config.toml
num_hidden_layers = 11
hidden_size = 192
num_attention_heads = 3
num_key_value_heads = 3
head_dim = 64
intermediate_size = 768
vocab_size = 8192
hidden_act = "reglu"
norm = "rmsnorm"
norm_place = "pre"
norm_eps = 1e-05
positions = "rope"
rope_theta = 1020.0
rope_fraction = 0.25
qk_norm = true
attn_scale = 0.184
bias = "none"
tie_word_embeddings = "early"
parallel_block = false
extras = ["gated attention", "value embeddings", "hashed n-gram embeddings", "an embedding shortcut", "learned residual scales", "skips across layers", "capped logits"]
init = "normal"
init_std_qkv = 0.0521
init_std_o = 0.0
init_std_up = 0.0521
init_std_down = 0.0
optimizer = "muon_variant"
learning_rate = 0.0201
beta1 = 0.95
weight_decay = 0.003
lr_head = 0.00962
max_grad_norm = 0.5
warmup_steps = 0
schedule = "wsd"
decay_fraction = 0.702
decay_shape = "sqrt"
final_lr_fraction = 0.0
batch_tokens = [16384, 32768]
max_seq_len = 512
doc_mask = true
train_tokens = 225900000
max_steps = 9969
dataset = "wikipedia_en"
Each number is 50 + 15 x the weight over its row's rms, rounded and kept within 0 to 99. Layers, rows and columns count from 0. The size before them is the row's rms in percent of the matrix's.

# layer 3 attention value, 192x192, rms 0.454, rows 138-191, columns 144-191
103:44 52 49 58 46 78 62 57 59 65 57 40 38 38 42 68 54 51 54 36 38 57 59 48 46 42 80 58 41 56 32 51 64 99 41 47 57 65 56 71 56 64 23 58 52 14 38 72
099:52 32 44 36 55 75 57 40 58 45 57 52 45 55 46 65 61 64 53 66 65 49 46 44 58 54 75 78 63 33 46 42 38 23 39 71 40 44 74 74 49 35 79 41 39 51 67 46
114:48 55 28 35 55 23 50 51 86 43 52 64 59 48 27 49 33 31 39 27 56 20 52 38 60 55 75 11 44 49 57 39 41 69 48 33 42 41 57 39 52 65 53 33 45 54 68 49
106:50 73 40 52 45 37 43 51 78 22 57 64 57 61 55 89 42 80 32 61 60 44 46 50 77 79 30 47 55 34 21 60 54 59 53 74 41 86 39 46 35 83 53 51 39 45 74 34
100:28 30 53 49 41 73 67 61 37 67 29 55 62 51 65 53 43 52 51 69 57 55 59 59 31 81 49 54 27 67 54 51 37 55 58 14 53 32 45 48 22 64 65 57 52 41 28 39
097:35 41 38 40 47 74 35 42 53 55 67 45 56 32 59 21 69 58 48 38 58 41 22 54 54 60 28 56 71 50 53 19 47 50 71 28 79 72 57 43 64 60 08 54 43 14 52 47
112:50 56 34 33 59 40 35 69 34 55 58 51 33 31 40 71 45 50 41 31 47 25 54 54 40 53 60 73 66 64 70 72 32 99 73 35 51 34 35 58 47 33 46 50 45 19 29 54
108:49 23 44 67 43 61 44 50 42 60 66 40 16 42 53 53 55 55 58 68 51 20 55 57 54 60 61 78 39 43 38 49 44 50 49 52 45 24 57 39 37 36 86 44 78 65 62 54
110:45 67 54 76 57 50 54 66 63 37 50 49 53 46 24 56 57 43 32 51 54 26 37 46 53 41 66 04 56 62 59 26 44 71 59 38 69 54 64 54 34 66 47 55 32 41 32 81
103:47 44 24 33 61 55 58 64 73 26 76 64 69 49 55 93 45 51 33 24 28 48 50 75 49 36 68 14 48 54 62 42 47 56 18 41 52 67 41 80 37 42 70 70 38 47 50 60
104:56 77 48 41 64 29 67 42 57 58 53 42 28 26 35 39 53 57 94 63 55 51 67 42 59 51 52 61 32 66 61 38 66 36 66 32 29 25 30 36 59 46 55 80 73 47 37 61
113:46 41 38 52 82 81 54 71 53 51 38 43 67 33 54 33 59 49 61 59 58 43 36 36 85 51 57 44 58 67 54 79 60 31 47 55 52 57 15 47 59 31 47 47 65 28 63 61
112:55 50 36 65 56 25 54 61 25 75 53 27 70 48 44 40 71 30 68 60 64 26 76 37 56 61 42 46 33 47 47 56 59 58 99 35 42 10 45 18 31 38 53 68 53 63 77 71
107:64 65 16 64 69 59 31 49 53 55 35 59 55 52 67 40 56 54 45 33 37 32 62 81 44 23 22 32 58 20 48 37 49 39 63 58 31 43 56 40 40 40 46 30 35 31 44 31
100:63 23 51 51 41 55 43 40 38 34 55 47 41 40 67 48 60 60 52 57 51 08 31 50 34 27 52 57 34 68 46 50 41 84 81 53 55 61 27 67 52 76 46 46 31 41 51 63
104:58 43 32 43 45 55 36 64 61 53 49 42 54 72 51 37 38 19 44 42 19 43 47 50 78 47 65 53 49 43 36 54 63 23 43 47 61 44 36 45 48 60 31 64 57 16 38 72
106:46 78 64 38 40 56 53 33 51 71 57 41 56 28 68 45 41 55 62 58 55 42 45 45 58 58 36 45 56 28 51 46 65 49 42 57 57 28 24 55 57 57 50 84 64 37 64 58
097:54 49 73 26 77 32 59 61 38 28 68 59 49 43 62 42 42 56 43 66 26 58 47 68 62 52 70 21 69 40 71 42 42 57 44 67 50 54 34 89 41 61 17 44 43 50 42 57
107:58 55 37 70 35 65 56 67 31 59 58 49 68 40 51 18 27 68 42 48 35 59 65 55 53 55 49 19 53 54 59 51 44 39 40 56 57 64 57 64 36 34 35 66 77 50 41 44
102:44 47 49 22 67 48 62 71 86 46 48 55 50 65 76 16 51 39 40 66 31 63 39 43 35 73 63 40 61 52 62 52 27 42 26 54 75 57 62 71 51 87 39 68 53 50 28 46
110:32 53 51 39 54 51 42 55 55 43 52 43 38 61 56 39 84 50 84 42 56 58 25 69 56 48 47 77 35 73 31 64 59 37 29 57 64 29 47 44 72 44 59 38 17 69 50 53
099:41 34 51 47 57 63 50 88 24 25 66 55 60 61 64 35 47 30 59 42 44 22 55 44 69 46 70 30 52 69 38 31 56 28 30 59 25 50 42 65 46 58 53 53 28 53 43 42
090:92 57 39 23 34 74 64 36 55 57 64 47 15 48 26 42 51 74 42 63 46 38 59 48 64 46 48 61 77 50 23 34 60 60 48 35 30 51 87 35 38 60 41 51 55 46 34 18
095:38 60 73 20 47 65 41 50 64 27 64 18 37 41 38 42 35 38 52 40 62 57 20 40 41 52 66 44 79 37 61 65 58 32 42 37 60 41 42 35 48 58 35 30 53 37 39 65
102:55 54 43 36 50 49 38 35 58 71 33 34 28 48 51 73 37 43 42 71 45 44 60 48 72 55 75 50 45 77 60 54 41 35 34 49 40 56 37 50 50 47 68 46 34 63 42 48
099:79 62 60 51 50 11 50 50 53 55 42 31 33 28 54 43 49 62 42 31 40 32 39 23 43 70 50 50 37 29 38 36 61 51 31 39 80 69 43 52 59 73 50 48 42 71 58 54
107:40 36 49 50 36 58 30 70 68 56 48 41 55 54 47 63 19 30 43 56 42 49 62 11 53 36 68 64 43 45 37 51 24 50 49 45 41 60 54 30 60 43 47 87 26 43 73 12
098:52 32 52 25 65 58 43 77 46 46 43 63 71 40 71 48 50 37 24 36 24 58 23 46 47 34 32 54 65 26 50 55 54 37 59 50 39 77 44 77 66 62 29 63 15 23 54 33
092:51 20 52 55 68 59 72 32 53 69 44 66 50 30 37 47 51 47 34 43 84 80 69 30 60 51 63 68 26 34 18 39 46 65 28 55 38 48 44 19 44 56 47 29 41 37 55 56
111:32 32 75 57 22 59 35 29 49 58 45 41 36 69 49 21 70 33 63 52 47 43 48 52 70 40 33 54 75 56 42 84 59 33 54 74 58 80 73 54 46 38 54 65 59 39 41 51
117:28 52 75 77 52 31 44 35 74 39 52 49 38 32 50 54 75 44 59 50 52 52 58 51 53 40 66 48 48 51 62 20 50 45 43 57 70 54 59 72 50 53 43 74 30 58 08 50
105:46 55 42 28 43 44 42 61 78 50 65 58 60 45 62 53 49 50 54 33 39 40 56 38 39 53 38 23 80 19 59 45 63 52 37 45 50 37 31 39 28 34 04 60 64 29 39 25
098:59 21 70 62 56 58 39 78 40 42 37 65 52 39 65 61 43 35 52 46 50 55 40 45 25 64 41 47 56 72 56 42 51 55 24 54 48 75 68 52 68 68 41 43 73 63 46 45
107:38 31 23 49 50 60 50 56 51 59 57 47 31 51 60 29 56 35 44 40 71 75 65 46 23 74 56 30 44 51 61 63 53 53 43 41 19 36 59 55 66 68 30 38 35 61 33 68
100:40 83 25 41 40 65 40 67 64 68 52 38 51 31 43 61 26 18 44 60 22 56 41 54 12 46 69 41 64 56 49 49 51 43 47 51 73 46 67 72 28 36 71 55 84 37 52 34
099:69 64 84 50 24 40 50 68 37 51 45 54 52 48 48 45 28 50 59 53 57 42 35 57 52 75 27 68 42 46 39 49 61 59 31 58 38 42 29 24 44 39 20 68 68 53 47 37
107:32 49 52 46 38 61 37 51 72 55 41 66 35 54 55 68 78 41 47 46 46 48 30 57 62 40 88 49 42 42 28 51 30 34 68 58 88 68 49 70 60 41 78 29 18 63 46 52
108:55 29 33 33 48 37 53 68 35 84 36 46 51 23 63 54 34 65 68 51 68 57 50 42 56 61 42 59 70 59 61 51 48 72 67 65 55 12 66 50 56 57 77 62 56 66 44 76
103:54 41 37 65 29 43 61 47 52 55 41 49 26 56 48 38 62 78 34 26 43 74 57 92 62 73 21 65 46 56 52 58 42 47 46 68 71 44 51 70 69 60 73 40 50 59 49 61
095:50 74 50 37 28 67 50 45 43 57 63 51 61 40 31 31 38 48 64 76 76 68 37 23 53 76 50 76 53 37 65 34 69 39 89 34 66 59 56 46 37 60 40 71 55 50 73 39
110:35 59 61 38 48 33 37 47 20 49 37 37 52 68 38 35 47 46 61 37 47 43 47 55 14 52 68 63 42 57 47 54 59 61 61 40 70 51 40 42 59 51 48 63 49 37 39 47
118:52 22 58 28 60 78 55 35 42 44 69 53 42 61 69 65 63 37 42 14 56 43 55 38 83 54 51 74 61 65 54 52 43 34 41 60 44 44 36 67 56 43 68 60 20 56 40 71
102:51 73 52 70 31 27 59 43 54 37 67 29 49 63 46 44 24 48 31 68 68 70 52 52 53 64 70 41 41 63 34 58 44 55 27 39 88 61 43 43 54 64 18 32 67 57 26 55
111:50 48 72 19 52 59 52 25 46 62 17 60 42 59 54 32 36 23 68 27 46 50 52 26 73 42 56 21 32 43 23 64 59 51 62 78 24 16 45 55 77 64 46 60 30 47 27 78
103:43 57 69 33 50 52 51 28 50 56 27 34 58 27 33 47 60 32 51 52 73 57 44 30 30 50 21 68 40 35 29 62 36 51 29 58 53 22 35 32 65 68 31 62 60 41 39 63
105:41 78 75 75 49 37 64 48 63 51 50 44 68 48 33 19 58 43 18 69 58 43 55 44 44 43 55 62 44 33 54 49 28 36 67 52 37 30 58 23 23 52 60 69 38 49 68 54
108:43 15 27 65 60 41 72 57 58 48 39 59 57 42 51 48 50 70 10 68 48 88 40 47 61 78 55 44 51 51 50 29 65 46 25 60 51 60 37 54 64 65 42 68 52 53 37 73
113:39 35 31 75 51 49 56 85 40 53 57 58 43 54 88 60 47 68 47 51 33 57 55 58 64 56 56 57 81 68 27 64 56 43 40 42 74 54 51 47 52 57 73 57 47 50 50 33
115:62 63 61 58 36 78 54 61 74 35 37 51 67 37 49 41 46 47 21 46 32 56 65 50 48 41 44 40 69 49 34 26 34 35 39 30 63 53 70 52 42 58 71 33 42 55 62 43
110:47 09 70 50 56 75 45 47 44 41 42 56 48 36 12 60 48 52 22 40 45 53 26 23 48 46 42 41 73 54 60 56 60 70 47 58 51 48 58 35 81 64 37 78 67 28 45 65
098:30 45 41 30 79 32 60 55 32 44 67 50 43 26 54 33 44 20 42 29 41 39 39 51 55 52 55 00 85 46 64 60 49 73 73 44 18 49 66 25 70 55 26 74 41 39 37 27
103:22 58 75 35 49 33 44 79 49 19 32 31 34 38 45 65 49 43 28 36 45 56 60 74 32 41 68 61 45 57 27 59 55 58 72 60 67 39 67 32 60 77 43 64 63 36 44 25
109:58 37 21 67 62 75 62 34 67 71 44 61 65 30 39 48 11 61 57 60 57 37 59 51 40 41 42 37 55 54 43 26 51 52 62 41 57 22 55 69 48 72 49 44 49 66 65 33
115:61 52 61 51 62 58 63 45 30 40 68 51 45 49 33 51 56 49 47 12 54 41 59 45 66 35 24 51 60 39 69 39 68 42 50 25 60 27 38 65 43 46 81 71 15 24 92 64